config = dict(
    n_layer=20,
    d_model=192,
    n_head=6,
    n_kv_head=6,
    head_dim=32,
    d_mlp=512,
    vocab_size=2878,
    activation='swiglu',
    norm='rmsnorm',
    norm_place='pre',
    norm_eps=1e-06,
    positions='rope',
    rope_base=10000.0,
    rope_fraction=1.0,
    qk_norm=False,
    attn_scale=0.177,
    bias='none',
    tie_embeddings=False,
    parallel_block=False,
    init='uniform',
    init_std_qkv=0.0176,
    init_std_o=0.00278,
    init_std_up=0.0176,
    init_std_down=0.00278,
    optimizer='soap_variant',
    lr=0.00425,
    lr_mult_qkv=0.5,
    beta1=0.95,
    beta2=0.95,
    lr_head=0.00786,
    grad_clip=1.0,
    warmup_steps=200,
    schedule='wsd',
    decay_fraction=0.676,
    decay_shape='linear',
    final_lr_fraction=0.0,
    batch_tokens=32768,
    seq_len=768,
    doc_mask=True,
    train_tokens=212600000,
    steps=6489,
    dataset='wikipedia_en',
)
Each number is 128 + 32 x the weight over its row's rms, rounded and kept within 0 to 255. Layers, rows and columns count from 0. The size above them is the row's rms in percent of the matrix's.

# layer 8 MLP down, 192x512, rms 0.15, rows 0-104, columns 192-255
size [ 99  92 109 104  98  91  96  97 103 102 106 106  96 103 101  96  98  97  98  95  99  99 102 101  99  97  99  97 101 107  97  99 108  98 101 102 100 103 103 104  97  97 105  98 101 100  99 105 101  94  99  96  96 104 100  98  96  99 101 102 108 100  97 105 105  99 104 101 101 104 101  96 103  98  95 100  99 102 104 101  92 102  98 101  96 103  95 100 106  99  97 103 101  95 102 105 102 110  99 100 101  98  97  99 111]
[[156 151 155 138 151 125 114 133 118  83 116 126 148  84 203 150 134  73  43 137 128 141 138  89 103 110 144 127 181 108 164 121 144 143 147 150 151 136 129  41 119 171 139 156 132  85 132 152 126  98 128 212 171 133 161  70  76 172  95 142  92 155  87 175]
 [144 127  70 144 125  74 141 186 128 202 162 115  71 137 136 118 157 100 149 103 128 159  91 131 103 110 110 206 184 155 131 124 139  90 154  94 122 132 165 120 120 115 134 141 125  92 124 104 102 134 125 158 139 155 156 124 168 147 196 107 159 183 205 136]
 [ 69 125 208 138 116 115  94 110 165 152 161 113 158  75 134 121  74 169  92 129 143 152  90 159  85 163 131 137  96 142  98 167 144 145 105 102 134 112 168 106 138 176 166 113 155 183 151  74  76 119 187 154 100  90 105 136  92 127 137 158 174 142 130 129]
 [135 104 167  86 136 132  83  93 172 147 122 130 127  92 120 149 142 128  88 122 167 113 175 119 108  98  99 169 113  89 152  87  66 204 154 100 122 170  99 171 162 131  99 108 178 106 134 153  94  61 113 123 122  87 161  98 135  86  73 126 175 171 147 137]
 [142 128 159 108  62 117 165 149 152 183 146 121 225 145 120  76 111  95 148 165 112 132  96 152 130 160 113  90 137 126 120 144 133 119 134 147 197 119 137 115 108 141 100 149 145 178 140 143 130 109 138 148 141 157 213 159 157 134 118 130 118 147 201 134]
 [115 121 123 148 142 147 129 148 108 123 148 122 154  90 150 119 126 153 122 171 130  75  93 142 117 163 128 132 118 173 173 101 101 112  66 126 180 134 133 179 135 148 126 111 111 143 130  96 161 157 106 114 176 130 129  66 135 110 136  92 144 161 149 123]
 [ 96 132  68 152 119 162 162  77  99  58 174 115 118 121 178 142 183 101 138  99  75 126 118 141 113 116 106  51 126 143 180 150 172 121 124  76 146 119 133 127 140 106  65 121  75 185  89 107 100  89 104 106 142  83 115  97 141 106 102  94  87 113 109 218]
 [152  97  93 156 143 186 114 143  90 168 144  58 114 151 164 204 111 108  83 153 140 131 123 140  91 109 120 108 159  67 102 115 182 158 141 170 146  81 160 160 106 108 131 141 151 165  95 132  83  75 120 168 101 177 155 118 137 117 125 132  92 116 104 139]
 [106  75  88 112 154 159 159 132 177  92  90 103 141 170  97 114 117  58 155 179 134 119 120 182 119  64  70 111 154  79 130 105 157 164 125 177 123 120  70 189 165 123  94 146 136 150 105  33 103 153 145 160  83 117 172 106  58 140 117 108 150 142  91  76]
 [106 154 118 135 115 157 143 141  87  96 129 115 172 143 169 183 125 179 114 156  99 165 138 127 126 146 138 119 131 134 143 130 101 156 104  59  82 170 167 138  72  95 114 101 113 117 173 110 129 133 150 119 119  59  58 170 135 140 106 122 118 140 131 172]
 [106 153 166 167 155 111 144 195 155 115 117 149 115 143 118 188  59 140  73 126 128 155 107  68 128 146  93  81 108  83  57 127 148 113  96 131  91  84 164  80 181 150 125 163 149  77 169 138 116  93 134 177 161 100  73 158 149 156 135 125 121  69 123  82]
 [107 118 144 140  80 156 181  85  92 178 127 118  84 182 113 153  84 121 123  87 122 152  85 162  60 128  66 161 147 158 134 129 120 134  90  41 111  91 123 155 152 111  85 141 142 131 116 168 162 130 143  89  85 159 178 194 146 163 164 160 153  69  81 230]
 [149 146 107  89  93 126 113 135 103 114 150  94  96 146 182 163 137 151 122 125 117 123 187 108  94 193 153 182 135  99 158 122 111 169 108 108 198 143 106 147 111 114  59 175  99 140 126 137 142 139 136 141 157 107 125 125 111 129  87 160 119 152 127 176]
 [109 144  58 191 152 145 123 119 100  98 137 129 114 120 109 152  74 103  96 109 130 152 132 124 118 157 117 175 128 123 175 155 159 129 111 181 120 146  82 123 156  55 109 100 141 142 149 142 124 156 109 171  74 141 125 125 110  81 133 100 122 139 151 114]
 [128  93  74 106  84 103 159 115 131  88  94 151 143 106 146 155 106 134  85  44 124 203 134 156 158 119 162 131 124 150 104 155 156  85 157 145 150 164 108 233 163 156 103 154 179 112  92 108 145 218 110 113 134 128 122 139 172 102 143 108 146 116 143 125]
 [156 115 102 152 131 138 168 140 111  79 102 133 170 119 138 139 187  72 125 162 118 116 127 162  92 110 107 138 214 145 131 135 169 138  56 102 124 132  95 137 152 118  82 152 123 184 127 131 116 106 157 105 112 138 125 129  70  94 161 157  76 141 139 111]
 [137  95 137 124 102  95 166  92  87  79 131 141 129 134 194  59 183 112  64 101 168 105  90 163  75 160 171 110 117 130 168 166 115 170 151 138 139 158  84  95 139 129 129 179  69 130 146  90  94 138  80 149 139  92 158 148 187  80 120 143  87 156 120 108]
 [156 176  91 160 131  86 124  74  89 175 201 140 110 127 150 128 186 128 146 111 148 133 141 205 149 140  77 154 137 129 165 183 121 173 165 128  67 148 143 120  72  96 152  79 108 111  87 137 117 104 134 116 119 147 112 136 101 103 122 134 160 121 135 131]
 [ 86 108 103 103 142 117 142 126 119 105  75  80  95  80 127  88 100 116 136 120 114 163 148 146 122 130 143 133 121 155 165 110 108 142 121 145  95 147 182 180 141 164 106  41 114 115 129 114 107 123  88 159 126 165 155 131 157 125 196 126 217 133  74 155]
 [128 131 144 151 156  96  90 118 192 164 124 152 109 181 123 137 117 190 160  62 170 160 123 122 147 148 173 161 158 177 112  67 146 127  90 149 149 139 140 163 106  99 104  98 169 165 178 120 122 135 163 169  97 116 130 111  55 118 147 224  85 156 132 126]
 [145 193 156 144 130 129 118 134 153 132 101  37  97  96 166 132 104 133 146 106 143 122 114 140 131  96 110 137 125 138 119 130 123  91 108 184 160 104 150 163 164 163 128 123 129 179 106 153 147 119 166  89  72 111 124 121 147 152 145 148 114 107 123 113]
 [ 92 123 130 160  93 158  91 122 119 150 157  85 170 110  65 134  99 148 156  67 125  88 131  95 171  98 173  87 155 106 167 176 170 156 115 138 166 138 121 129 117 103 111 152 161  97 116 147  69 120 167 107 176 153  52 177 170 150 111 141 159  98 145 102]
 [ 61 121 146 155 131 135 115 163 100 144 135  87  79 169 158  85 180 147 105 126 156 137 121 111 172 120  77 139 216 156 143 133 133 125 164 140  79 154 148 107 127 137 106 116 100 161 122 170 111 103 255 110 125 135 131 100 141 121 165 122 111 118 122  69]
 [226 131 140  99 202 120  67 175 124 212 129  68 136 111 131 109 145 135  96 147 104  82 148 157  93 109 173 141 156  88 123 134 111 157 170 169 127 117 121 117 122 174 130 143 150 178 140 120 118 112 104 121  77 154 136  85 136 148 133 133 139 167 123  85]
 [187  86 118 109 114  82 134 200  95 119 160  72 132 129 163 103  91 105 140 140  90 112 140 120 113 120 139 194 142  71  84 164 124 162 133 174  97 140  62 106 161  74 136 152 161 138 151 130 106 211 155 171 129  91  69 202  64 189 177 101 141 168 139 121]
 [171 139 165 134 179  96 110 103 137  95 161 157 126  85 132 123 158 133 133  43 129 139 120 117  54 168  87 170 192 118 150  72 164 128 152 118 101 147 115 153 159 132  83  59 169 154  90 108 171 145  99 136 100 136  99 122 102 223 161 186 171 145 119 101]
 [128 180 134 176  98 113 136 166 180 124 116 100 163 114 128  87 129 115 102  79 149 156 137 114 115 123 105 141 155 216 141 141 127  61 197 195 128 148 176  74 140 141  79 175 167  78 129 101  74 153 133 134 127 190  86 156 121  94 201 112  96  98 101 124]
 [ 84 177 107 149 160 123 115 125 146 192 159 102  91 151 180 104 123 101 150 179 108 133 162 114  59  88 124 119  46  94  89  99 134  74 145 160 124 149 159  69 151 192 128 110 129  81 209 135 100 129 141 116 114 122 129 158  97  58 129 104 153 153  87  72]
 [156 102  88 174 107 135 116 123  64  74  78 115 106 116  92 130  85 117 216 129 184 122 147 140 160 151 148  84  98 120 113 136  87  90 133 104 128 136 174 164  75  98 107 133 157 131  89 140  93 112  83 115 158 150  96 162  80 209 184 115  94 141 121 181]
 [131  84 112 123 102 103 100 204 147 139 197  75 158 118 127 137 121 128  95 111 111 141  99  87 139 134  94 142 127  44 107 159  86 117 124 169 113 154 174  99 141 194 169 105 123 181  63 138 100 143 112 147 160  58 143 104 151  82 130 112 162 146 157  83]
 [129 114 112  95 152 182 125 110 154 100 122  98 113 159 191  74 200 160 116  74 125 103 141 153  89 111 115 167 159  63  76  58 100 122 121 131 110 152 130  44 148 149 104 115 114 161 126 119 197 115 156 148 123  82 117 132 104 174 159 138 185 139 143 121]
 [101 122 175 136 127 104 183 120 145 146 109 105  65 101 155 121 172 123 163 153 105 168 180 104 147 176 123 164 107 125 115 160  92  94 102 181  78  90 135 121 123 137 130 111  72 109 168 129 116 141 113  90 114 145 112 157 121  74 177  99 142 166 110 175]
 [ 42 207 107 106 153  85  98 126  98 126 121 124 102 107 103  74 117 106 141 152 148 150 107 139 103 167 156 126 108 127  86  55 130 120 124 194  99 147 138 111 153 158 148 156 174 131 119 135  85 117 131 105  82  57 102 102 124 121 162 106 129 122 139 147]
 [147 114 157 212 152  92  71  69 114 198  95 135 125  67 118 169 121 126 149 173  92 137 162 150 110 130 115  89  54 102 141 102 132 120 100 167 150 141 174 159 124  81  76 125 123 130 110 100  65 107 126 118  83 198 101 120 119 128 133 106  77 164 146 124]
 [202  68 164 148 112 131 181 129 112 127 152 106 158 103  86 160 144 101  83 111  66  71 173 146 136 187 152  81 105 116 161 157 164 150 193  89 159  76 127 129  69 173 146 147 114 134 136 159 131 163 176 110  90 142 114 127 148 145  68 113 132 114 106 114]
 [127 107 123  68 117  99  94 109 113  83 145  62 146 128 149 154 177 215 101 146 109 182 101 138 123 151 166 112 130 140 121 192 122 125 138  83 148 101  89 131 144 122 148  97 102  78 141 170 121 173 136 153 187  83 191 149  82 143 105 146 156 123 158 151]
 [ 99 203 102  80 115 118 101 120 206 102  86 158 143  83 148 123 114 164 129 112  83 127 144 127 153 154  94 131 118 170 105 175 129 137 159 139 136 174 139 177  73 168 161 114 144 154 150 148 100 154 161 154 118  63  95 165 119 129 146 130 114 174 128  90]
 [152 134 184 108 146 136 117 103  89 160 161 126 147 133 112 105 113 217  98 162 141 108  96 110  73 119 136 153 147 121 128 139  97 108 116  95 119 125  69 144 182  89  99 137 104 175  74 132 158 173 126 141 156 157 141 123 187  90 128  98 136  97 124 102]
 [161 139 171 136 236  74 116 121  78 181 109 128 143 137 119 141 112 193 143 175 105 185  82 120 139 146 139 140 117  91 141  76 161 147 107  91 143 164 167  78 119  62 113 145 144 126 173 111 118 168  78 203 192 103 131 100  77 119 153 141 186 134  81 109]
 [150 141 136  97 152  92 152  84 124  96 107 168 147  71 101 118 129 174 154 187  92 141 151  92 145 195 129  74 133 176  91 129 125 180  85 125 166 117 158 155  71 148 150 135 165 120 132  79 139  62 129 131 146 160 121 109 121 122  51 173 108 138 112 160]
 [135 118 145 173 157 120 149 115 145 180 149 103 175 137  97 108 104 163 104 136 144  91 108 148  90 139 120 176 139 129 166 148 170 130 127 110 102  82 149 101 156 141 101 103  57 144 164 121 144 145 105 127  86 141 116 108 144 193 128 164 127 134  76 142]
 [175  84 151 147 117 127 180 162  58 137 107 125  80 120 171 141 176  88 183 136 126 157  87 126 152 121 162 107 124 127  99 140 148 125 209 150 134 131 159 101 136 149  97 153 163 149 110 158 142  48 109  62 105  83 147 184 120 147 132 131 119 101 128 130]
 [137  96  89 111 103 146 149 145 114 116 134 134 147 140 169 159 143 107 154  66  96 171 156 155 170 115 125  54  99  98  77 144  97  40 140 136 130 126 101 143 113 182 172 107 134  93 165 127 149 141 139 155 140 118  84  58 142 101 127 139 144 136 137 156]
 [109 156 158 154 187  76  60 123  82 107 149 129 141  87 107 102 117 194 170 140 147 162 126 147 141 119 161 145 117 115 193  91 109 100 132 118  74 117 167 107 124 117 134  80 158 164 123 107 185  84 138  99 163 123 176 114 112  56 195 119 119 121  97 108]
 [ 75  86  64 142 152 131 173  78 183 106 121 189 154 130 141  95 127 114 138 118 151 118 129  89 130 130 199 102 122 186 127 121  95 181 101  73 200 147 135 123 125 197 118 103 111 182 108 148 129 146 132 102  46 117 146 132  91 102 109 123 150 114 111 156]
 [102 133  62 120 165 148 129 194  93 158 138 134 190  97 132 111 141  98 125 123 154  78 125 165  97 111  91 187 122 157 148 118 168 118  99 147  91 116  89 158 106 134 124 165 122  85  47 120 116 177  55 134 107 140 107  83 105 149 101  73 101 135 175 145]
 [ 92 119 117 175 123 127 107 113  83 166 134 129 114 101 173 178 189 182 100 107 108  98 100 124  78 150  99 165 107 107 153 120  97 126 160 105 119 122 118 161 116 107 120 129  96 178  91 115 104 103 108 114  99  97 141  99  57 175  89 150 118  76 127 155]
 [ 79  98 167 114 143 146  76 117 124 101 130 158 148 169 162 191  83 110  70 114 171 129 130 156 122 126 150 148 106  98 103 145 196 114 157 186 134  96 106 145  85 135 139 136 117 183 121 101  82 149 173 123 194 135 107 137 130  67 125 111 137 108 151  77]
 [114 105 191 154 110 144 161 113 142 172 160  99  80  81 140 196 156 142 112 132 155 124 122 129 158 188 125 125 147 166 109 151 165 105  98 160 113 155 149 138 137 131 147 124 180 143 112 154 142 151 119  78 128 140  81 127 136  96 156  61 149 155 121 108]
 [161 145  89 136 146 146 147 141 117 185  94 176 126 110 179 157 110  68 117 128 129  97 122 109 131 135 218 157 138  99 158 118 158 176 151  94 152 118 114 150 134 136 123 132 150 132 167 160 128 136 146 118 217 146 138  72 168 138 144  72 139 127 184 122]
 [129 116  77 188 119 160 185  96 127 187 129 103 195 132 132 139 114 114 132 113  85 130 140 110 132 143 117 129 163  96 157  38 142  53 134  98  87 152  88 132 175 101 125  86 100 121 126 117 155 118 215 165  96 110 144 164 157  69 128 104 116 143 127 152]
 [ 88  83  90 152 205 113 164 124 106 122  31 115 136 160 114  74 145 157 114 120 114 158 120 146 125 144 121  92 100 134 102 107 107 104 127 121 117 103 144 111 161  97  88  99  81 154  67 113 119 146 168 144 113 209 110 102 160 140 116 154  97 179 131 152]
 [ 98  78 135  81 194 152 120 138 131 122 137 173 142 210 204  98  96 173 125 118 140 114 111 218 120  66 121  94 144 159 156 123 132 152 219  98 188 157 164 173 128 110 158 163 118 143 137 114 123 120 144 111 106 112 171 132 109 164 124 111 145  99  82  91]
 [150 170 159 152 104 132 173 122 116 140 148  66 136 115 125 115 135  71 111  85 160 108 150  97  89 110 107 171 133 105 105 139 172 109 146 108 142 101 107 127 133 130 113 152  87 175 143 110 179 128 107 171 134 112 190 138 179 121 202  76 166 113 144 178]
 [159  86  92 120 166  92 190 180  75  52 170 171 167 159  89  83  42 193  95 155 145 162 116  79 152 194 162 137  88 118 125 155 124 114 112 142 145 135 186  84 124 167 115 127  94 148  88 141  94 153 126 147 111 181 105 119 116 170 146 118 139 115 112 144]
 [190 112  96 115 125 135 159 136 103 173 121 130 145 116 118  76  94 144 133  78 116  74 103 140 126 215 113 128 129 138 148 139  92 119  81 109  67 135 145 126  75 144 120 125  58 125 158 140 111 151 119  96 118  93 121 126 111  78 126 136 166 110 171 109]
 [ 91 138  98 133  95 147 176 135 148 166  42 126 125 118 143 183  84 111 147 125 121  56 103 125 179 161 168  73 144 105 140 167  61 175 125 105 147 106 125 118 129 172 164 114 134 200 124 194 130 157 165  85 103 175 169  92 160 112  80 134  64 143 150 115]
 [142 111  59 110 147 111 126 192 153 174 127 130  97 144 140 105 119 103 145 172 128 112 125 106 111 107  91  81 179 125 181  70 158 155 149 132  88 121 135  75 199 160 132 148 114 108 112 128 106 155 131 122 126 194 160 136 126 125 145 107 116  74 107 108]
 [ 85 127 161 168 112 114 109  78 146 148 126 194 159 101 127  87 145 105 189  64 103 140 121 114 100 141 118 100 131 150 122 176 151 133 124 142 128 171 127  67  70 128 145 136 109 118  85 140 154 177 111 160  92 193  73 107 120 144 148  84  56 146 129 110]
 [105 136 137 176 131 121 116 125 104 140 189 144 171 142 169 133  82 147 149 164 119 162 107 164 127 163  60 127 143 152 102 107 154 105 204 144 172  88 124  84 126 124 101 159 163 127  98 139  82 118 110 131  93  77 134 165 107 112 129 150 166 128 144  80]
 [128 143 172 140 212 177 122 108 169 104 123  98 141 159 169 117 116 141 114  75 167  96 115 179 149 126 129 142 141  56 104 121 138 179  94 130  86 143 128 151 165 144 146  93 127 115 113 142  81 132  83 119 103 108 134 134 107 112 164 108  36 147 101 107]
 [111 105 139  97 101 117 103 119 145 201 162 125 237 178 131 181  92 144  71 114 182 125 152 128 135  94 115 142  72 154 164 148  82  98 192 116 183 141 100  69 132 125 149 154 148 145 149 154  91 120  87 181 156 118 141 118 150 150 172 205  81  83  73 127]
 [109  95  62 118 125 199  75 117  93 106 106 123  94 129 176 140 176 157  96  60  89 104 101 163 144  89 140 153 141  62 151 185 112  62 172 132 105 128 135  89 124 116 130 204 179 112 119 145 134 100 111 152 179 140 187 125 175 113 154 113 155 130 111 125]
 [101 134 132  63 135 159 110 148 166 194 106  63 111 136 162  79 151 136 139 207 120 137 128 102 155 125 151 121 170 130 118 107 113 138 115 114 102 136 140 139 144  42 136 153 118 163 108  99  62 163 146 134 170 157 149 137 116  91 105 100 145 129 135 123]
 [151  83 175 105 165  37 136 162 163 129 103  65  93 149  84 121 143 147 118 147 110 128 132 191  97 154 146  99 136 197  58 129 115 159 157 112  74 144 136 125 117  95 158 173  80 119 143 154 177 142  99 182 142 127 104 144  70 118  83 141  93 161  99 105]
 [125 169 194 134 108 146 115 124 122 169  98 114 105 169 198  77 123 185 106 144 146 124 149 126  85 179 200 181  91 111 127 142 142 148  93 164 136  97 109 165  57 142 110 127  97 125 127 123  71 193 161 105 167  80 147 124 134  97 116 142 187 136 113 129]
 [166 162  81 142 164 144 131 106 100 102 157 106 163 160 142 105 126 131 110 207 171 131 152 132 121 152 132 167 106 168  72 147 164 157  87 140  73 114 177 149 120 121 118 153 103 183 131 117 184  39 127 184 148 111 225  72 171 148 103 121 113  97 125 149]
 [137 142 150 150  78 155 122 116 141 148 135 116 127 222 134 120 142 140 148 161 178 143 125 140 146  94 153 120 144 109  69  94 168 111 121 154 120 107 170 157 106  86 133 166 113  85 164 143 168  86 157 189 155 157 110 143 140  69 155  69 118 138 176 100]
 [107  90 177  97 106 160  76 110 161 112 191  60 110  98 160  97 116 119 153  77 123 128  91 108  78 129 131 167 118 126 204 131 199 139  94 134 170  73  94 135 106 211 162 178 145 146 146  84 130 166 179 112  76 148 109 148  85 194 153 106 134 154 101 134]
 [165 115 115 114 128 130 102  96 129 103 121 144  74 102 174 111 124 157 123 114  43 158 127 107 111 140 146 157 130 132 144 124 118 118 164 108 104 153  97 163 127 149  86  34 208 106 121 131 149 155 139 123 113 181  82  80 126  91 137 132 153 124  86 117]
 [ 76 149 105 167 194 112  80 113 141 110 161 121 191 125  75 154 172 113 100 172 171  95 114 132 121 114 116 102 136 183 159 131 189 131 147 135 151 152 113  84 147  82  75 144 168  76  82  87 204  96 122 105  97 193  74 175 111 144 182 105 126 165  65 105]
 [138 113 134  87  92 124 134 149 141 106 143 221 147  96 132  88 137 163 138 137 141 147 155  31 152 116 104 102  93 145 182 162 106 178 147 122 181 148 146 153  94 147  86 108  91 131 171 166 106 137 173 125 156 137 157 151 138  96  89 107 109 129  83 143]
 [149 198 134  75 168 178 154 162 110  94 118 153 152  93 177 111 131 135 216 115 112 128  93 147  98 133 136 121 125 116 119 110 135 146 184 134 122  82 136  95 115 152 141 134 154 170 122  93 120 113 145 128  93 116 147 112 106 181 145 130 123  53  88 135]
 [135  98 114  99 204 166 161 160 127  86 152 148 138  92 146  66 131  89 203 175 129  97 134 119 124  99 175 138 144  93 186  94 162 158  78 176 163 114 132 104 129 138 143 137  96 102 110  77 164 102 140  80 127 112 130  77 151 123 181  71 131 143  86 110]
 [117 163 130 152 156 132 118 143 144  95 183 119 104 122 128 123 112 153 145 109 195 169  67 113 173 122  82 133 105 120 159 150 173 173 111  94 130 104 119 167  79 135 132 148  92 148 138  84 109 103 176 157 137 110 146 130 138 115 191 130 184 137 131 119]
 [147 102 110  65 115 117 113 193  79  79 175  99 154 117 174 158 144 112 136 174 148  81  82 121 134  71 169 118 149  97 200 149 131 104 106  95 106 122 160  81 140 147 156  56 152 169 113 119  80 160 133 151 158 128  88 131 117 144 131 119  98  70 151 167]
 [164 135 101  88 136  97 170 141 106 113 135 204 126 154 193 143 102 150 139 119  86 101 106 159 165  83 137 148 129  70 145 206 109 110 137  79 204 120 153  86 195 139  85 205 114 145 205 171 139 104 137 186 154 110 108 130 150 111 134 164 153 197  76 160]
 [123 110 116  99 100 109 116 156  96 102 108 149  71 190 175 142  69 173  84 147  52  63 142 107 116 208 175 114  98 115 151 118 116 125 151 125  78 125 136 100 127 103  79 184 185 121 144 150 156 194 119 131 176 166 180 113 135 132 149 135 140 122 146  82]
 [186  88 116 112 132 144 149 113 139 108 114 123 109  88 140 116 100 177 116 121 132 134 103 148 105  93 100 106 139 133 110 168  99  82 120 141 136 149  96 127  85  84 100  95 165 105 163 123  79 135  87 109  88 165 127 112 139 125  93 132  96  82  97 142]
 [160 132  83 169 136 122 143 116  89 138  67 125 110 145  98 139 128 123 137  79 128 233 153 128 123 112 115 128 124 115 125 193 152 125  86 168  80 129 132 123 138  77 131 136 113 160  77 101  97 126 128 156 117 170 108 179  94 113 171 112 144 167 162 195]
 [ 89 123 118 208 147 148 100 129 160 112  72 127 150 121  91  91  97 152 140  79 114 154 115 128 125 116 170 158 148  92 161 112  88 153 109  76 119 163 158 141 152  77 146 130 148 112  26 126 133 165 146 143 160 150 138 134  99 128  92 114 121 176 149  77]
 [126  76  59  94 135 174  69 127 147 114 126 117 167 121 112 113 139 128 103  82  64 127 104  63  99  91 106 137 204 143 123  50 130 102 106 111 113  88 112 122 103 110 144 197 127 134 160 124  73 101 146 143 108 100 103 168  98 112 198 162 141  84 112 117]
 [152 118 141 176  95 125 202 201 125 161  93 120 140 146 172 111 164  82 100 112 135 174  93 126 140 113 160 146 123 115  96 159 165 138 115  95 141 128 132 131 173 141 136  44 160 138 128 151 124 123 168 164 123 101 105 143 194 102 123 151 147 126 103 173]
 [ 74  94 130  39 125 114 139 153 129 110  65 101 169 111 154  98 111 140  93 148  89 113 123 142  82 100 123 116 101 151 143  64 113 161 148 123 172 127  98 110  95 165 115  78 180 124 128 126 112 115 135 149 162 111 154 128 155  71  84  83 108 105 147 110]
 [ 83 111 146 101 131 106 107 109  86 159 197 129 138 133 113 165 192 137  69 100 106 135 102 111 122 146 147 145 160 126 135  85 125 104 147 137 120 115  95  93 136  85 151  80 172 194 110 127  90 101 128 128 149 131 127 124 105 113 112 137  85 112 131 124]
 [168 125 195  80 100 139 161 154 136 136 136 107  93 165 122 155 118 172 157 108 106 114  82 181 211 187 189 116 132 118 138 157 118 141 154 157 129 162 159 163 119 129 149 100 114  94 131  59 140 136 158  98 129 148 168 101 150 106 153  72 102 124  62 172]
 [113 116 134 109 162  83 152  60 152 129 153 105 134 156  91 110 138 157 125 126 133 111 127 182 119 164 162 164 107 169 135 153 148 111 124 156 130 115  96  96  70 178 151 153  69  92 136 141 135 107  66 143  73 147 173 147 205 131 110  57 141 151 138 139]
 [181 105 135 114 111  97 125 125  71 117 138 137 114  90 104  82 147  93 153 132 177  75 130 120 130 118 126 112  95 155 143 141  66  64 147 123 163 149 143 146 166 150 112  93 179 116  98 140 148  90 117 211 117 170 118 131  90 126 131 172 140 164 199 144]
 [166 110 130 122 100 114 104  90 116 161 126  43 161 172  89 136 152  99 144 170 119  91 195 171 177 139 103 162 147 122 122 121 109 140 103 160 112 164  73 194 128 101  88 157 103 109  99 159 134 123 110 123 161 148 108 101 109 111 112 116 134 173 149 128]
 [105 166  61 170 170 137 108  95 117 102 118 112 113 187 157 129 185 128 160 103 150 131 191 143 108  99 128 185 116 162  80 101  87 199 113 158 144 127 165 147 170  85 123 147 118 130 169 152 168 104 102 159 126 119 161  92 161  93 156  87 216  93 160 167]
 [ 83 105 140 123 109 179 156 119 124 132 105  86 175 128  93  76 105 156 119  95 142 166 109 168 171 139 173 100 117 110  86  79 145 166 130 174  78  77 190 150 134 149 115 154 126 180 161 128 156 157 130 131 120 107 120 125 106 139 173 125  92 120  94 136]
 [ 98 117 140 105  55 145 137 144 140 113 117 105 162 104 100 140 145 113 126 116 174 119 113 151 141 110 155 210 112 147 169 127  99 156 146 129 141 119 120  89 129 130  79 105 132 126 135 164 141 153 130 159 131 133  97 157 163 136  96 155 125  90 179 159]
 [ 81 116 101  92  83 125 149 132 177 134 144 171 139 134 159 104 102 140 166 117 159 105 107 130 145 150 135 123 151 141 122 167 148 166 165 131 159  68 127 101  94 135 174 122 105 170 107 152 129 130 105  80  33 141 140  75  67 119 165 144 100 152 147  99]
 [138 118 170 175 158 112 125  95 107 124 153 152  99  69  97  78 162 113 142 132 169 173 133 173 148 120 142  94  83 176 142 156  93 150 125 136 173 136 136 158 141 165 121 143 195 132  60 160 136  72 108 155 136 133 115 159 183 191 211 137 149 169 142 115]
 [123 118 112 181 170 167 141 117 145 141  75 194  96 117 110 171 160 152 102 157 127 127 160 170 168 137 105 113 133  90 161 159  90 139  58 112 171 195 131 176 113  94 136 169 135 140 151 191  98 142 171  70 120 194  98 163 108 144 171 112  81 153 169 118]
 [ 85 131  87  87  71 129 176 147 110  88 143 117 111 155 115 183 136 167  96 128 112 103 177 139 191 128  46 123 115 158 233 143 116 132  96 173 168 150  62 107 144 212 164 103 137  91 109 182 160  99 117  80  67 157 127 118 131 135 151 106 128 169  97  78]
 [ 90 126 136 120 132 148 124 128 122 139 140 128 144  90  86  92 106  52 151 196 135 127 142 115 137 116 148 165 143 128 156 117 135 121  94 113 151 120 110  64 105 127 191 137 183 114 146 110 112 242 157  76 119 110 148 175 118 171 154  97 111 126 161 109]
 [109 141 116 159 136 118 119 125 108  97 117 141  94  89 165 132 121 119 206 144  75 153 148  92 170 122 130  96 128 143 118  49  70 117 157 127 157 147 118 124 113 164 116 110 129  63 156  64 147 152  77 119 153 125 133 104 155  85 138  65 122 132  77  60]
 [119 159  99 145 138 169 185 165 132 151 107 212  90  52 115 118 121 105 154  57 130 149  96  66 103 151  93 113 167  99  76 166 117 107 105 183 123  95 189  87  78 140 152 140 157 159 202 121 164  84  84 113 170 114 151 120 133 155 124 200 104 116 139 113]
 [153 125  96 150 110 153 129 167 107  90 103 159 183  94 131  61 175 128 166 129 122  98 104 114  96 117  82 202 102  92 129 109 112  93 117  70 147 131 135 127  47  84 138 159 123  81 121 123  91  94  94 166 169  69  97 134 118 164 100  87 164  72  39 123]
 [135 120 120 144 127 122  86 111  97  72  90 130  85 134  81 138 135 150 141 163 193 173 174  80 143 104 134 146 156 124  43 136 111 153 139 117 121 165 112 112 163 119 127 161 140  81  99 181 159 171 146 116 103 192 120 151 142 120 173 181 119 149 123  64]
 [168  85 153  62  92 115 139 145  45 142 126 127 164 106 158  91 155 163 121 122 191 109  55  96 138  78 131 115 117  37  92 174 119 133  84 172 102 128  71 112 118 133 140 142  69  99 129 114 119 165  42  71 201  92  70 111 164 187  60 132 112 134 140  68]
 [146 120 125 124 105  53 158  53 145 105 136  50 145 117 208 159 107 143 103 101  80  93 139 114 107 107 158 168 122 172  85 145 123 187  81 124  80 163 151  86 214  77 105  87 164 110 182 147 108 120 145 144 136 174 130 127 117 103 158  89  88 156 168  92]
 [157  63 158  61 120 119 113 151 111 146 187 185 160 127  90 104 110 130 166 152 174 148  88  98 148 174 125 122 128 105 133 133 135 140 122 189  96 127 131 127  84 188  69 141 109 136 196 156  78 134 120 158 102 133 126 145 113 144 175 187 155 112  62 132]
 [134 159 140 144 104  91 105 105 144 116 144 193 147  97  75 180 135 120 163  38 149 151 114 154 134 177 129 141 174 109  92 146 161  55 129  92 134 164  99 105 160  95 143 156 142 117  94 132 134 105 114 132 111  63 154  93 121  97  86 118 131 157 139 157]]